Each number is 128 + 24 x the weight over its row's rms, rounded and kept within 0 to 255. Layers, rows and columns count from 0. Numbers have three digits each. The size before them is the row's rms in percent of the matrix's.

# q: layer 5 attention query, 96x96, rms 0.116, rows 0-95, columns 0-31
# k: layer 5 attention key, 96x96, rms 0.113, rows 0-95, columns 0-31
# v: layer 5 attention value, 96x96, rms 0.0884, rows 0-83, columns 0-31
# o: layer 5 attention output (transposed), 96x96, rms 0.0827, rows 0-83, columns 0-31
q0 102:125115143137134132128135155157105171091136148099127156125118119109085146111189123123116116121091
k0 103:130141203111143144118123110160122079134147135102116121138115150153121130117133093115118147149082
q1 076:147126122155110135143129125139144138099164117088113102115062135135115142112151124153122128134146
k1 106:164133137159111134093123131169148104156139102071114130138101182135123125099152095115162175138134
q2 228:140154142127141087114143114122112146158127137084124135129098146132095188076132132116095115132101
k2 052:151142128187130140097120147087145156117093156173125139102067165122135142130147118089134127154139
q3 093:100129102091105126141140167125177103127132087113114151134124105155128106120086123121120161126150
k3 092:096154106170155120134153143120149163165116127122101156129142110123150149096152162122147127112100
q4 085:111147168088144177161104123115118131165112107136145119109118113152154106133088121128130142139124
k4 089:151149100124137095096108139172123155131135147121145134178173150165125140125120129115122132130075
q5 122:147123128129134096116144124176092138134132137100111146137136131101082154069167137145090127141108
k5 102:130172157131115136123106152126171094165145108064099136143125166167158138128131115146114158110098
q6 075:124105094142090138154105145136153133114186091132137079118113112147162082163131105155118147126170
k6 208:120073125129101107154164137095140154099153176157127129113148124118106129134130140156133130099146
q7 090:094148148112155117138141149129102110106074171116149189129129084141127171130123114113120117144083
k7 094:116169080126130104131171115112094114094126139163111146076080158138148207152137132116147117131119
q8 096:152137183118138088157118093111136120122127138172106139159123163125173117116133115109111137150137
k8 094:152144141108135127116121136136151145097128132185142099175137127133153103168115135142132091089113
q9 107:116129140136117106125105115127052131151115122118162158166123135141130140099178133082131091167120
k9 104:142086115129128134098141139103092152115129159161117130097106115134140107147134111129167135139148
q10 094:163136104157120143141100151095097122110155168132103172084115131116087126108147135171126132131139
k10 090:127138130106103105121123107180081111157143113117156104123133123166102133101139149156137086130127
q11 093:173120143152136134170116161154101121126084145101157143151171091153138122114128132084143125123120
k11 087:100121121136078145170155102095131164085127145156124121107087146103115151122173117126112149158112
q12 093:121143109131132132091111107146165124136137074133134091101105102112176129178146117176111106121127
k12 091:155107142112172177123101120144132111120149089105103128139164101138154104147145098122182102112095
q13 082:144146108125186116096163103129139093118204105115120110096144136119148109107107149113144131134142
k13 084:146136154070164106109103117151108139128138120111134122134113138100113083134101135148142076139093
q14 096:144112130114122103091158106150104125130173109111083091124104114136122111138138133135119152157102
k14 091:105136155099197121100123148147098166117152135098124103118111115147103113132113129152095112128125
q15 100:134129158110133133097072096116157114097138132148168132085104124161162087179146161106147075098111
k15 090:119104165115131111137136147122143153158097122122120149159119164148155108116102106144118134122115
q16 095:166112173129116149136174133137104091134167124129127120130136114161090126143180135130114120123130
k16 094:173155148102152124144113138164110151121121131157155152134101144105124140134109137135099114140111
q17 112:123172080141136120138094137136119116128130111141123108154099112135162143115186126098122125097127
k17 113:114122142123127134126147122085159141112121119104133068117093117155131089143110121121191132107123
q18 095:123122130150164114086133158141116102109102104115146103118142132138127136123171142110111113124103
k18 090:096192135085144157129120105114093121064143105095124131105107161135136152133145131096134102131121
q19 101:159121090142175110105101101087151136108138161132093156097097128089100129151187115107106095139148
k19 103:125117102117119128118159124183114170143134115090137090132147153160111115135115104108147103130129
q20 103:146121090144148111139109114146081134130135163144175120092130097116105110139162121083125136193140
k20 101:117143125117110106147142135152054148089137138161136108123087133105136133135123086129095153125159
q21 103:122094143179107133134109150114104178152127175138142096144099147112157115158078110098134138143130
k21 098:124144135158090084117148117137119159121129178135142109140152134146098100133127117134158175134176
q22 096:128136111102168135135105091112141157162101164133161063149167148098133155115104183103144141113140
k22 099:160150123133121127149096117092117131138132126132136131135104115100120129142123123128131090113155
q23 095:130114157156131116134106112133106139106091154160158107115157145137150151171107118142129162127135
k23 096:118141151109116175085118103144088123105124128206136115134134126125155115129141136116142140111157
q24 106:085115141117109145151136152152133141105118092119067133160163124155167100098117138138136188099100
k24 102:102142133124127184140064167104159127118129139148065145135121120172158098128134148143104153125126
q25 105:163109159165121111154115135126116109102118124125102139105184096172110122123160112130154126124110
k25 103:126125148075106133141170098146125158115138159111126129129131161097150146107114140133091131143099
q26 090:115121157154126166095152115123123150119144162101139144145134147163104120142183108116141136122059
k26 092:143115169106129111104149117110080156124123167120137130129090141135125091120115108102147104136112
q27 087:137135109145129131168149105128109095103126118127113099087192129131117105088086136114110138155117
k27 085:142140138147149150114124074114096123111168121148127127109128120115140117148132136120167130165105
q28 091:112143146160173139123163143106121104125144153208140143156163118164111099108125143131101083122095
k28 090:139132160160155104117128112105097108130120176162116159139123174113112091113141141079130108125090
q29 099:085144127151126151164134175111103072135121128137131135135146138135097129145155137126131166151118
k29 099:123148116136159150122123143114139116106103134168110127078110109152127101138185148088151162148099
q30 104:113175174143143124078131177143142105103115131151131141159092112111159115137177143132172147123117
k30 104:134140165117127099141147119133161079104113107114119142100084148156139135097139102113128134107095
q31 110:089121129133128127150150132122151167128111143166123143168093124101172136111101143171116176156092
k31 101:141123120128101109130136161121132087121170139143097103164148120174112129118165135167133131123102
v0 101:111113097118103128105165168117100098127123119162115124101117167166131105119133183107147129125138
o0 095:142118112115083163128132131200080108092132142113156138160150122137125152101151134116148129105141
v1 091:092132086118146111094152142120162125138166120116092133139109126125144111097146143115121170094161
o1 111:132124130149126150161079153113158114164140120136104105090200148147100125152163113133100130136145
v2 097:126162109094136148122159110160136122144099126138109122094115102105153145104124180145161124140138
o2 098:141118135095078134130142110066152144086094205147146137147153139108126091139129138147137140121133
v3 102:177143126113118146116145169145120136151116141116153135129163112111152147146145079080105132122138
o3 102:116147106100132115142155110117135109093182110109134140149095097124130130104124125114139144149099
v4 112:122135127127123166164137112067104135107141129120169124147118122158098127138105088115163170163098
o4 114:133133122086143085107089171174160157103102149141124116110141103155137145138107135112157151117171
v5 085:115090136124109173156129107148127145123081134124132156143114141100135130141115125116102132214123
o5 100:129103171138131133071132145161135145102129129094153136119058080107146096161138102139155141170138
v6 088:140102099139118128119135113116138149089154131140084144089113136133154112130108127118150130118142
o6 091:179119126150141145131095136120158120181161097119112125133174156117113126161168089145135111112159
v7 103:122124155129133119105131090125082133109122145150105142128133098144152169142145162128169119110111
o7 107:129136130109167151134108149129111085098187110106130111152083156147157159127139115114115100106199
v8 098:149171114105138111140101111098155126137087151146134159148128115088162149163129115126110128156100
o8 108:101134133115155118125121119102131176124056163142154133136073116108133079117141143158124153145092
v9 103:163133132145119180121134113140158131108144123207137136086113105112097141150132125120128115129127
o9 104:170163123128123107135141114130146116122155162157091084176129134152167124085171096154153118137143
v10 101:128114118113119121139128128089151138143144166130131128150148121155134165165114141116111121129180
o10 103:142162091116111131109125165111116158118160153132078093143119161116140136117129155123127106098112
v11 109:074088145105141162130113078111151139159121172143132111097094135149155128113119091096154113106149
o11 111:149159112198124112153091111141125139128092132137161183147143128142134164108146116111106103103093
v12 105:116139139120162136106170090195162152137136102111104061126117114140126074136121137151112098114139
o12 106:129112145127108134143109140144072111137130143138173100133190137083122122138136129140163143100141
v13 088:122132082141150130115114111112180170117170133141118107110119118118160085136126091089125133139154
o13 100:162117133114100103161120141115162125168123129126106119114195131133103173120148150105121167122137
v14 103:151137105155146121115116065092134133145124165084157147122110160107137141129119158145141139124133
o14 098:125164161122126139146131154124140127106137114145142139120140111129154155155103152081141149105107
v15 101:122123151149138124144147160150112135126124102126180102114120110118130103144167158121151086132124
o15 103:130144171111175154093127153114079087143091146130116115126124141138149138113152147133179174111114
v16 100:112106118140138150140169114119087147146130172175112110153121097140090131144170114159101155153146
o16 098:133112132130083144076120146155130178127116124120132135159108138135160123140129081123139108126121
v17 094:156160120170099106129137116127106135096148105117118110094114158158093117167125133133079127117172
o17 097:126163127147150129150122099133098109118188121172123133122135137140121127143114157125126111102075
v18 093:167095132108122116151119112133113096108110110076152166134142167080167169110124110088117143101114
o18 095:114142139165125141098134103111136153097118108130164117134130069129103133103111122117146128198146
v19 105:130137146077124128140148166159124129110131138143122112117127130106138118142101168091167105131153
o19 097:163179118157090132144156138085129134126086133124106144161149084084141117106142099159126152146134
v20 102:133102121127102092142149112100135096134133137113131079117148154141161115139148107123082123142147
o20 106:144137115134151132099126125099113163144183116114076125107135130181137083134099123107113113098091
v21 106:129115116146149080100126090100157137138134114165125172111162135111082168129163118120111118175132
o21 105:113123131128151160101065099156149142154195120147108127140119151117124111093121147090142116131132
v22 102:108170144162135157129107116141118148142119118173103154113134116115126108116158143130103164152123
o22 102:104109162153182132149089147141148056129125129117167121138078118143124119151134149162101117133144
v23 101:132138150086128157152110084147116153104129105154119098141111131156118129127129146112155094156097
o23 102:142123131163131157147098154149108127156164136092135107119133104120162094132122118179134162129130
v24 098:118105149145176101123107166165132107124144101148111141142108118101128103126152093103140106150124
o24 103:058132111135076112156122133099144103150129131107126166109171140109087155108134158121147135085145
v25 109:118143118092175140120091133179092165130129121118145162137137125124118136114157135136160123145183
o25 110:131133164152129145103110149123117138169159126120158113135150156099110105172113138153143150134102
v26 091:103122107156119116113144139098119128126112132116119121105144109120152143119171110135133139154146
o26 091:113056143108126142137141118086153155121125148113161166146126125163107113133108199138158106118112
v27 096:100097064131135139084132100131116088109122170128144120151128153110107110131134086099100140126146
o27 099:117128187129145135123100135160145117140069150093101136130173116131124114152119154124120094122113
v28 104:140125123134106155135103097113136127085161113135094158084112168128101123140133100157142113093154
o28 113:149142139165119155124108097126166104166173116133136108112155106139101203084135116075095105185113
v29 101:146121106112112122116084084137105169135136141149126166148120139140158113101134122121133128147147
o29 101:139162124141146141205111154133137132115203118125129110103111127122131128139140120139116124123108
v30 083:099148131109141124149134163111110124135126144127122164175128152118139090156097155146126108131125
o30 079:112157167147137122110137131166139130123111148135121118126134179163118127183111046149122134120082
v31 093:110115090158141102126150131114134083123120103079123130147104119132121129112111121127171126090108
o31 095:149100174090151159118149118144129115086057155145106164123156157145126144176111125158149102104148
q32 094:093123095132124126112161107143144112150116136124146094113098100087135110119104169126088157180123
k32 099:180143159136151097145157121105137109080127162140133160177196132184132142153108156152156099072127
q33 086:174113113103138099136136137150160132142099120125109104183174151170086161102102113137147087068149
k33 153:123167135156162138123099148141111088132108139095127175134136143116123134134159113097124149131082
q34 227:151144144102168102116111145146118107134067133114106151171135151162115166104134133124159093097108
k34 049:125162159129132118114104114105094142137088156135159122125136106144166129131100106098134131167147
q35 094:142129105153137094121124118146119174126088130114106126135109175089108095127157112152097184119126
k35 091:123172072123136136100153096144144113122131093130098135135150103090133122104129154101142116139150
q36 081:102122109159143099151189144135118146093135146167150153099101134144096153112147121115134162129130
k36 084:121134123127140143103109104148149133152151095136133127110122094155117127117125136134120076125165
q37 109:177127128115137093119114140158149134146082134106113152182143159137112135137133119139153083091134
k37 045:109113154154152137088157120117108085178113147116136145104173191170072139160158100123146146106111
q38 048:162090098169092105154118088119172163140185095131124159110116115113158101164098131129118123156134
k38 242:139084104112091138127154131132155148113162116139125107117113108116121121132096137165105131125158
q39 081:120120121110143098154127152152113110121112135102180075143095142093151147133157109134092145126154
k39 085:121119106176108144137189153084145164152120119117130117133152099104112114133135134084148151145125
q40 088:175120106169105112122140123120131142139132148132115089106086147135073143107117109153163129147143
k40 091:075140145120129150135152126116109138145120134098149094158128133076131110134100127103123099117084
q41 074:113134106101173141141121124134136095125133152082153091173098062154115134108127106130117157115139
k41 079:102149134126117150106125139111155098192107137123105189117157130136092096133124123146144107167093
q42 086:172113149118165118123183116147174135089145088144160129138166145129130144161093128154122095121118
k42 084:159118119144193112164147116134134099166146084120162110156159117118112128131134097165110168104103
q43 083:141151109134145110113122151129135083162152117108110160127136123134162114144096111104180077138133
k43 088:146132176134139126153120109146156168123117131149148104117118097142126142131124131186140071115091
q44 087:157147106113162124107185125063136145114139119144116091118134128162094160088113130149083146124100
k44 088:142142141117154128097099084110113103137125134144135139155146120131128127103125137110106136090126
q45 083:097099137106085144129093100129129125114144108120133142139151084130112113148100110135168125081130
k45 082:148126128072137147149146166137136100105124123119112172138102121132114111099159123123102114165115
q46 079:138169148181148155126110172119105145129089159102128159167088127142115152161104136116108136143143
k46 082:128106120151086114100161146145157142155143133128114098076154155159131118089172149109107096136173
q47 075:112134187088119170094098128153134072136141149104093128130118140111161141098148152083157104106135
k47 081:154126089139130137135094116114102131085116094195099170103090105166142125151139116134123112108116
q48 079:141100157140154188098092165152141164094113127149127134109118114183122125126182101134103104156131
k48 082:108079170161104128148105107143084145140154134143149089112101131123116118116109083131155108148107
q49 084:110094124130103143139104111105149114179126106161110132142168086165123146138148132156107128094133
k49 091:119117160115132118161107150130139114090144123117089152103141180145144113138130078103140101151105
q50 085:114111122123151162109140164153122158123128103109127140102103098075123162141084139090160141134157
k50 090:129117133107132142087114110165124106122107155141102128186129135168123088131149161131151110131130
q51 086:117098133071115148092115087132113159138137105139161085101152119172118168106136130123109110116147
k51 090:145109099121079118141119162091086149107138159148154171118096158110155111164115111113096162142107
q52 082:144146096126086118138099146180146126160121076106118086147141136140092115147149147144126162083112
k52 086:137109128087128134151069118126160159121149113116123137114115165097142110163156137134159093135137
q53 082:086129071122110104144159128102158141117138132134129109133162122100123117126092120116171081128142
k53 088:160138096127143163121153181134170078132139144130138153131138132117107126101155136148133135122123
q54 089:068174131150154145109120142133109106113112128122136141145126116163088182114144170120160151152088
k54 092:116127176121116126115066144124104098177124109105168101110163137149102099150139119131117106108129
q55 079:103169146112180104108127135142129120102143123138101159136065122141114124064127145081110132110093
k55 085:120145126160157136157118100137121148188108083154105113160112090109121134109139160140108112140122
q56 079:140104166086114126116100115112115102137133097139131060104166121106161147145155160157109125122101
k56 084:153115127138154117120109158099108180121132152125165156113118133147128127169098127091151107112150
q57 088:110109138141110166122125114118122107136166094097128129130138118134163093150117111102144127130131
k57 088:182147142133132158148134144103102149062130158158158160114123116162091163121127157122130135140107
q58 093:100097149181091110129141182124152149179129119113143115131154099115166106123133110094125137125135
k58 091:124147113124132132169085148144113145079131135157102104113114137124093102100170146083109141164139
q59 081:067154176125131096094168165156113105093108139159154154112140128141124129157145095113110132121126
k59 083:082125154123115124111158126153122158175122126114192106104090141145113075134121114110127167148166
q60 085:102159114174131157136121130110129107128116112175122083146069117140156150129160129138110165127120
k60 090:141132111088099182102120124150132151152131114116104121162142103105137096074102144120165110124135
q61 091:122090164101093092147134127117124166081117188138128117128115117134120108122129112157150137140106
k61 092:102141139089108121110154151082110109111128113128140133120131122095135122091138130128114117159138
q62 090:109121107065104150124148137134124159096104128127158083135097100145158104133109147076139137107142
k62 095:145148148105152128126105128110126127106133176114090120110109164118133118163194146115162112133113
q63 081:106112099146126128123122086147149096120151099106091135067107117146142110145163163136112133114112
k63 079:159160130104104129106139099123084120113108127149108167178141085139118153117131163102143123112116
v32 099:099127102147105077152133160144115076104131116082084139133139153121153090150110106138079165118141
o32 100:138143094135112149138149145166159091104155149106117144077110140116121125129144120122134110111107
v33 094:147113109107110109102093101129120131157137105123153116136134109154144152112095116150107137162148
o33 093:073107114131152113151152143095123126124116132156151140160141112160140155109162122104144103091141
v34 120:110130139113137133115111148153089173127128151131113138151114121141069135094132168114137128178076
o34 119:095125172132152078108156116133075172142100137129108141105134134107122132145143125169123093146112
v35 095:142119128106109114134162086106112128135128138120162097156132110105129092130101078140079105162131
o35 094:135096162165152116134133142144114123107145192093130130130162120107079132133151129143154121124156
v36 102:149129144122154155118133150154127095120118153154139113118116118119114123103176119097113118158135
o36 100:114133177121122162132116128121103150086115153141112113123091156120105128096132174132095126140092
v37 107:126149124130109148103117134141129129133146103093088129113126074114112113172130102128095141121087
o37 104:097129147133155113146083129121129146161144135095127130130116099113142123154120104125136095142077
v38 103:105122130114165157118143117149187146088107125154089153109151109142125076101171130089123144146092
o38 101:147149157126133145133127091135115137110116114122096142114087130134138085116094143118096113164087
v39 094:091112144128149114094104072073108140129133127194125131119124155128146122169138167109151143103097
o39 091:156156111144104110108153117133154147146138150166092092140141131154138110152090121115147126178145
v40 110:133125157152103136138124134102110102133124144120139108133110136137117148151144078156127115094143
o40 110:127146120123101159119158109144094099112112146136155115144141172117117099158118145119108166127160
v41 097:145170135081140111129128174122104093068160140116119145086106137088180139162102120122118165073106
o41 096:174149111132148107172130154136169106102139060117101095152115125120122154119129115141128154134137
v42 099:164168116104106091114174142156135094100140115101138122126126094134194091150109143126113132145131
o42 100:100129112144158115161100132108151143144160097157099135101141106177100142102145138103162115128127
v43 094:113101130167133114117125153116141116122136147128106162118102117107113126114123105123133124103177
o43 093:131167115167133129121158124163065085135172139117127113134098138117094165097164110127141125121117
v44 106:129131072115117118164146130130150118164122089101113122152128124124123154124143153142156113092186
o44 107:110126089115112137140077143121132129158149091120156144121134099145140133147132098117153132090126
v45 109:080128131175139136125110074071147159151136107138057136122153140105148132137100160118109093140114
o45 108:131133136125090100120146140149110121136163149127124144137153128126156114160088091134142142158134
v46 094:150120111123147129156088116144150117119135143105129153095106140143078126106125138171138099089129
o46 093:120104180114089152127105130087128119143116099147129124133120139150133124104153092118106108084100
v47 118:146160167172161103142140154110117105115141126139103133125113097118108114156132128158163153167110
o47 115:106126140108140136141158128121069125146145137133126151106142115131128099106145147145111164134131
v48 104:132085170142132119110114161118123171148134120120105137170120133095122112130105154137092114142095
o48 106:072135145160115118132127101165106115123067150119151141119120130157111158107166128091106116134133
v49 099:139121181162135148069112146091105121155130145119141136123145128140101134130140124152111139156137
o49 104:095108138126128151124122109111144124117153147160161112136149143092156141133135141112111137147124
v50 099:161125105123098142152078128121133137146127112153126136101162119122171141160105064116168116127158
o50 101:166117118124118111141123119104181121169172129107141116149152129129132126152111106125121112107142
v51 096:100136120141108140159136123079181126160135094136140151085120110111147130138111049123128094116115
o51 095:158130141150091147132132149134115142132155184128150130152129175111108146138078143137127156154129
v52 100:128153132109149120141128118111162091096126109109095114157140166131133123131099101100111167158088
o52 097:137114160067081110115121133140160180106141125136113113153128104130141098117147111158142134138119
v53 101:150133094113136133125171170157163133135149097103091157157113143147102142108079155142138106121124
o53 107:082143117141155121132126146150106137086120115139163123145115132166097150085138131120138135119103
v54 096:081130138161125153128128166140082128149111131095154123129107098132091117101155114122104108119082
o54 098:118169137153112166118091114117099131098050143127111136104089153107113132141136169128125176135120
v55 106:127139100095107125150123125131115115106141120165155128108143165109170129160109160127122065109178
o55 107:143128091142119125152148134113139102122143106136191100136161108122139116119133084121118144120145
v56 100:145141109077119102150142098136160111139134111123126083093139133134149124152142126138171146110161
o56 094:144122116127124144154127106150145096154205139137118158134153108146135135129089122097147107104117
v57 100:171124162094143156134091110166116136196112137104194107161121112132117094124131092177138106116140
o57 100:133089141113112138143134146111148116122084162123131148141094131074140110175150164131106100133126
v58 100:074135121147156168132111172092116127108126150132114170107131155129179127132120134083124124140120
o58 094:180173152157131138117131109118155100117134101164086132099113135133135128071124133144131136150131
v59 096:174122152070138119102160151129129177131156131112152096145117165129130113119118134171135122113135
o59 096:138110138137172126131170155128145077055119144127136114134127105123133143104124142145157141132142
v60 088:160139127124091120111146155145100080126096149106138122139156104135076115126152133131117146190100
o60 094:103087182121123144130109098092125183110113137101122133086159137094128139149131158146122105141116
v61 107:087118110135097111134124137109112142130152087166086128144112150146202098144116147096130116143102
o61 109:136141112178141074147140120145134095133184130122095124082165140143157134137097126124136104190079
v62 099:135152155139156158155150141127142123085101124133116124105119096130117089186128110148095137124089
o62 106:158191131130126142132129099132111143101103121096105140155094116120092101116119162128142160134130
v63 102:113140126125098154118153135089109095125140175125126124118105178135118117115141137117138122168107
o63 104:103126172144125122111079153138099125107124167158129115103153136100144113125119155130111121170135
q64 079:110100114106143145115110127150153150109126147153145133109093123142104156101172118132144111121165
k64 097:124139153167117083169139137124103113122114163099092178171126168109125083112177161094153176134100
q65 088:147140127090128126126085142164130135133070120157148119164149128146077154111146108131123096088115
k65 101:129115160134153125159128151142121100068141167092090166145098146136144085119175110135108144113089
q66 091:182157131136146149148097145116109084123074137126125135160149146161119166116134105102152112115096
k66 168:111138135138129114134115125123114123102150138112124173119091171138143110139119114053124129113112
q67 088:155126145130133147135105111113125098090103149107099133102115126143140096167119092130085117100128
k67 081:141146159134161135108122078098122110138140087060127116097161109169153110137121131153132115136121
q68 085:127096149120135148130159112102108111119134119106117151126138121163166124124096153120136161113130
k68 069:153163155129104084125150120194107100156129128145155085129155134125111114149145107149106139150128
q69 073:112095132109139119115102115143156138183118088118165134094126148134125118165153099099102065118160
k69 073:119112115137160129145140137042173145106145103122130142148099152171162143131079125162131097091129
q70 140:153150140122160123133107118133139123137070121142120125138109145152102166140166096106148068111130
k70 074:122148172161160140107127133106105137195104136120150134129115104152129143175088149124158113177108
q71 107:104093108142107129168139171149127133096164060099090108174168133105144108104093107138118185109125
k71 105:105167121148111123140152137130146117087128139125107170147137090153113113145157108158112188075092
q72 100:165132131116133140144125148122120138141135137178128148105115088129163085144101148141113128171141
k72 098:116108095132111095180165147126131134131133157145159128159160150162167131104160104141117119127124
q73 103:148144113106144131139129119116136175152134066120094114119129120136142127140156121138117106120106
k73 100:123154143159117122144098107113126125140153110110076122163130135084171075118105106143131062135099
q74 105:121152071137131115131145162151111144088130153102113154141097092104138166067159122144145156103109
k74 101:076141073121131117167135150144119199120117128146125161112084118140115137131186124146125139117111
q75 117:104158120138132124150105155131140129118136094115066138155149102129188108143128123171146140078109
k75 113:115152131156138150156125110084165129134125130135041147127136109146171127134131118164125122107081
q76 104:142113098077126126097137151092162128108175147183102099138122112152102124128105100134113128109147
k76 102:152136105084148099106168095139150109094139103141129114167126142168114160128121102152119121092136
q77 108:151114122128126124152110121138091122131138100091153143095123135128118159121167100094126080165159
k77 105:140124126106138111166136122136120092126141134102192155161124149100115137120130137106134108143146
q78 104:143143081146127122104119121114165139151126126176147142156137117092112120109118147100113127133207
k78 097:143118091113113089143109112146168142145123074165154107138109159121132130110159108097123115129143
q79 128:122116235137126135139155146116130120131140136122086134128112137119119110110126127145127159147098
k79 121:127102158118110119140130134140105140098126131165102145131130151119147109101111148120096118126161
q80 103:096149114136135110096145140124172134151091142177127125141114123119114177143157101151120128149125
k80 101:120116162132130083085145140072133157173134118119114091150133150135089159119122117111161103136137
q81 116:098139153155099119148137133115076161112107123139124127173107139087115132119119145077146144128107
k81 111:112148125144114147097125149158118190149107117139152075144072144119097066125148117105119154158117
q82 101:157147166146182087110118142136081111126099154145167104106120135116125098135144150135171116130121
k82 104:117133143134144150119143136097104129133124123134171090128165134140171149130119141101128096168134
q83 117:151149097127134097097136070136113134129149113139143106110137114121174137124130122124101136129126
k83 114:146118096119142112151149116111148169127135117152134114143123133120163089146100093166116121111140
q84 096:118155117100119165161128127140121089152126081135142095119163102142134129147118112104106125145142
k84 093:151135131094107132166085113106100132142144068111131115151113144086142126153121153113184133126098
q85 091:122108187137103139158126138095104183114162157154095088131082083156079115134140136115119144167133
k85 090:164127149112121097117133142167104090088153162148114113138114132134145107101161140111113135108132
q86 100:071116169122120075116125145113134117130154129115093131135175119136131123109119173087104127211106
k86 100:129116143148129086121126152122154164083124182170079115100112117123128128127144181126163138131121
q87 112:143127113138123101114171125109095169110137132103153147097098113187076113109127103162104141181102
k87 113:078110143131132120146160138130068135129128159088124135134100148148111162095128135161092129109128
q88 109:147103122176134130138108093123184128156124135121083151094128140120132138111152139136105121137135
k88 106:150122132137109134149096122143140122130154130103102168101109121095140089141111153129114086131134
q89 086:076156149166114126118073168143099139121109132125093145144132102134098100134130180093104143153088
k89 085:080139131140115116098074132118123159105133114119105108106101109123145145134173176106151126142088
q90 115:106161102124135104100153096127137129111164087123123109085117164129129127135152125135111124124105
k90 109:170116114177153152128129119099117141099136143117130084096096105101171087166089064141151125118135
q91 106:169126122134161082122164128123141122106149126150063132095155120118106144139144118152129100107138
k91 107:184132090130144100126165114135154189128128102131101125129138137114121161111072137149124079127096
q92 114:203128115118142112119138096104104124130128189114147127088131174111109132113131106104135127112153
k92 099:148138126138163121113166082148137150140102149096184131136118131124092140154067116138096107153119
q93 094:068142094094113165115087153127148171110106151127118144132082121153148097129137146138144121110127
k93 103:104150130159135164125062131142130084131132108118088121112116105176148123152184112121122137115100
q94 110:135111149131111113140126161099127144163108156129139132159128119136153156130120130155143118146098
k94 097:088102164159110106104176132115084111153143182121101105144151108141093123113132119139114126163114
q95 092:101105123114133142130085126090147124168116127131119144107115138122155134135097133139131107124105
k95 092:114100159158120168115076139118166171155153088081077106104126133104129112143102152123089091135127
v64 102:125142133072144144120119103187146151130123165128135112124120108135129080134122181118137145125103
o64 093:140092105161148085095129120098144128137170131132139155120109130130119130120139097090129135156158
v65 096:171123124144114125148152137130121123138104110095116158125139131119122151107074143168121158130106
o65 101:129108129132128124114090115117146125092095140147160097142135114119122154127135111058115076178160
v66 097:119136119108106117115078127103142182067143160149116156139136091154137154173126132093165114115152
o66 092:085161139104123095143155107132115097115100093124136134104102159113141097127128124182073131120177
v67 101:079111120176117113088125150128160141146156170171151134124144139134135114127142152110125112138134
o67 102:158137138088149091117168103149147138125094107142119073130102152145142157106133131169142119092112
v68 095:119116127095139128178108157092127107087122140104128144144103178160149123159149066099137124090133
o68 095:144064152119113110094084142108122148149102123129123133072185161122110091118126154165134149112190
v69 104:156133122117149082138113145108109110095154128079130176123129100130138104143114134153136171122133
o69 098:117134122084064149099101099124088115129153139137150140155106130138130122103135168098083118131174
v70 097:125091148127111147136163170118071139150110123093114133119152154136104123130128124128109135142114
o70 090:132172121120153127146113135111189092166183115154117127126160124140138118132078091125129141125121
v71 092:129121117116134141103121144128094167124136135152150121155148122125132118070135079092149129146115
o71 086:121100138106093154133140133084189149130141145136098139131143069085128138171126107152128101111119
v72 091:161128125109117132114108204153139126135111092153156087134095121158137154135106145157144111144115
o72 092:128095127128105141178155076120126154088168133132154126097135102127137172109110123085105120138160
v73 100:089106137161160127145126114119093111099159126139123134130106157120089181071126123131118134139110
o73 098:156118144099102100088151133145169119147086154145111131143158109110166068128119114130132116107121
v74 110:153157128141148122121127130141092154153134118138146138115125094118138135128126135125127129104113
o74 103:107119132065126154145135112106127117087101158160143122157071122139174128150161131161105135133129
v75 094:105164169165112140150109089091125092149157081135095110102141125146109135157152115162144112140119
o75 096:150109124115153145117171138186134113102186122124143114115152149130136151079113120103119132136117
v76 099:138146109092117121146207127127154122122132114111110123120117162119152135113111134137153181129080
o76 095:122091158125111138122124122174152137117134130149150119153123094117097128142148148072148081131182
v77 087:146110114096176119125127097152120145103142162102119107084086177141141114121165150169151104121136
o77 088:102120138120097125117144151111147149137121102155080145139155151164126057111074128119172165127153
v78 101:128119158164148083158153059104154136115123117139107136099143130136147148157141092131135114152147
o78 094:110161128113111130112154183125150132078051122134109123167135105095136114116119134157149144107085
v79 101:183121133092091104142111166125113111135122139132120122156112137117128090107098127125175187132139
o79 097:121111109113145136164131087140142145122147180089104100109106132161143101134145137120098097103150
v80 097:078129155111121140142142157113152094142118129112106181131123094135128121177099116141104123160133
o80 104:146100085098155139127134117138127111143132113109154119102154141101115128109139139137125142173109
v81 101:149145104147162137156098152136102156078134118131146151123089113150126163127118126124150118127121
o81 102:107111141123102126133134116089119136157074126121144105148119106130149083147118129162102121115096
v82 098:111122146125142146128134056114147122129126095146140090121133120168065126113158120109112111109129
o82 089:117135116114156122121172161132111130100146152140139159151136132158148132107096120152118131132091
v83 092:113099173158131114167107108120122130174103150137121154192129143118102147143119125162103112157116
o83 091:086149123117134155163113106150138123101129129144143148103152099121148115121167125139094144137099